From a checkpoint of a small transformer trained on Wikipedia.
Architecture: LayerNorm before each block, rotary positions, biases, tied embeddings.
Each number is 500 + 40 x the weight over its row's rms, rounded and kept within 0 to 999. Layers, rows and columns count from 0. Numbers have three digits each. The size before them is the row's rms in percent of the matrix's.

# up: layer 10 MLP up, 256x64, rms 0.189, rows 252-255, columns 32-63
# down: layer 10 MLP down (transposed), 256x64, rms 0.264, rows 252-255, columns 32-63
up252 105:483498442510530492518445480519500460413447548514567534501471601490438437495491519534490445536542
down252 105:462519516499471537562479546502499530527486471536481480536443506555460500504450582523451473506542
up253 120:558452475474491485480473504439496490493495548477499530521536448465518442486517421501480465494470
down253 118:438552597466460529491551527478508502556514464476548557550501484503490490519534513504486527530454
up254 099:517549434613522498459485530472500469511477520441535494446468491493463464449449482545496519458525
down254 100:494483545457476513452498526564467458464458455519507465518519584493572535518500507504544532509595
up255 104:461534515543499519545462435538449487435518416499455539550524555540570489499547490549480490422465
down255 102:501587519477504475557503479560509421488534599514501428495526477526446484508546530533469457517499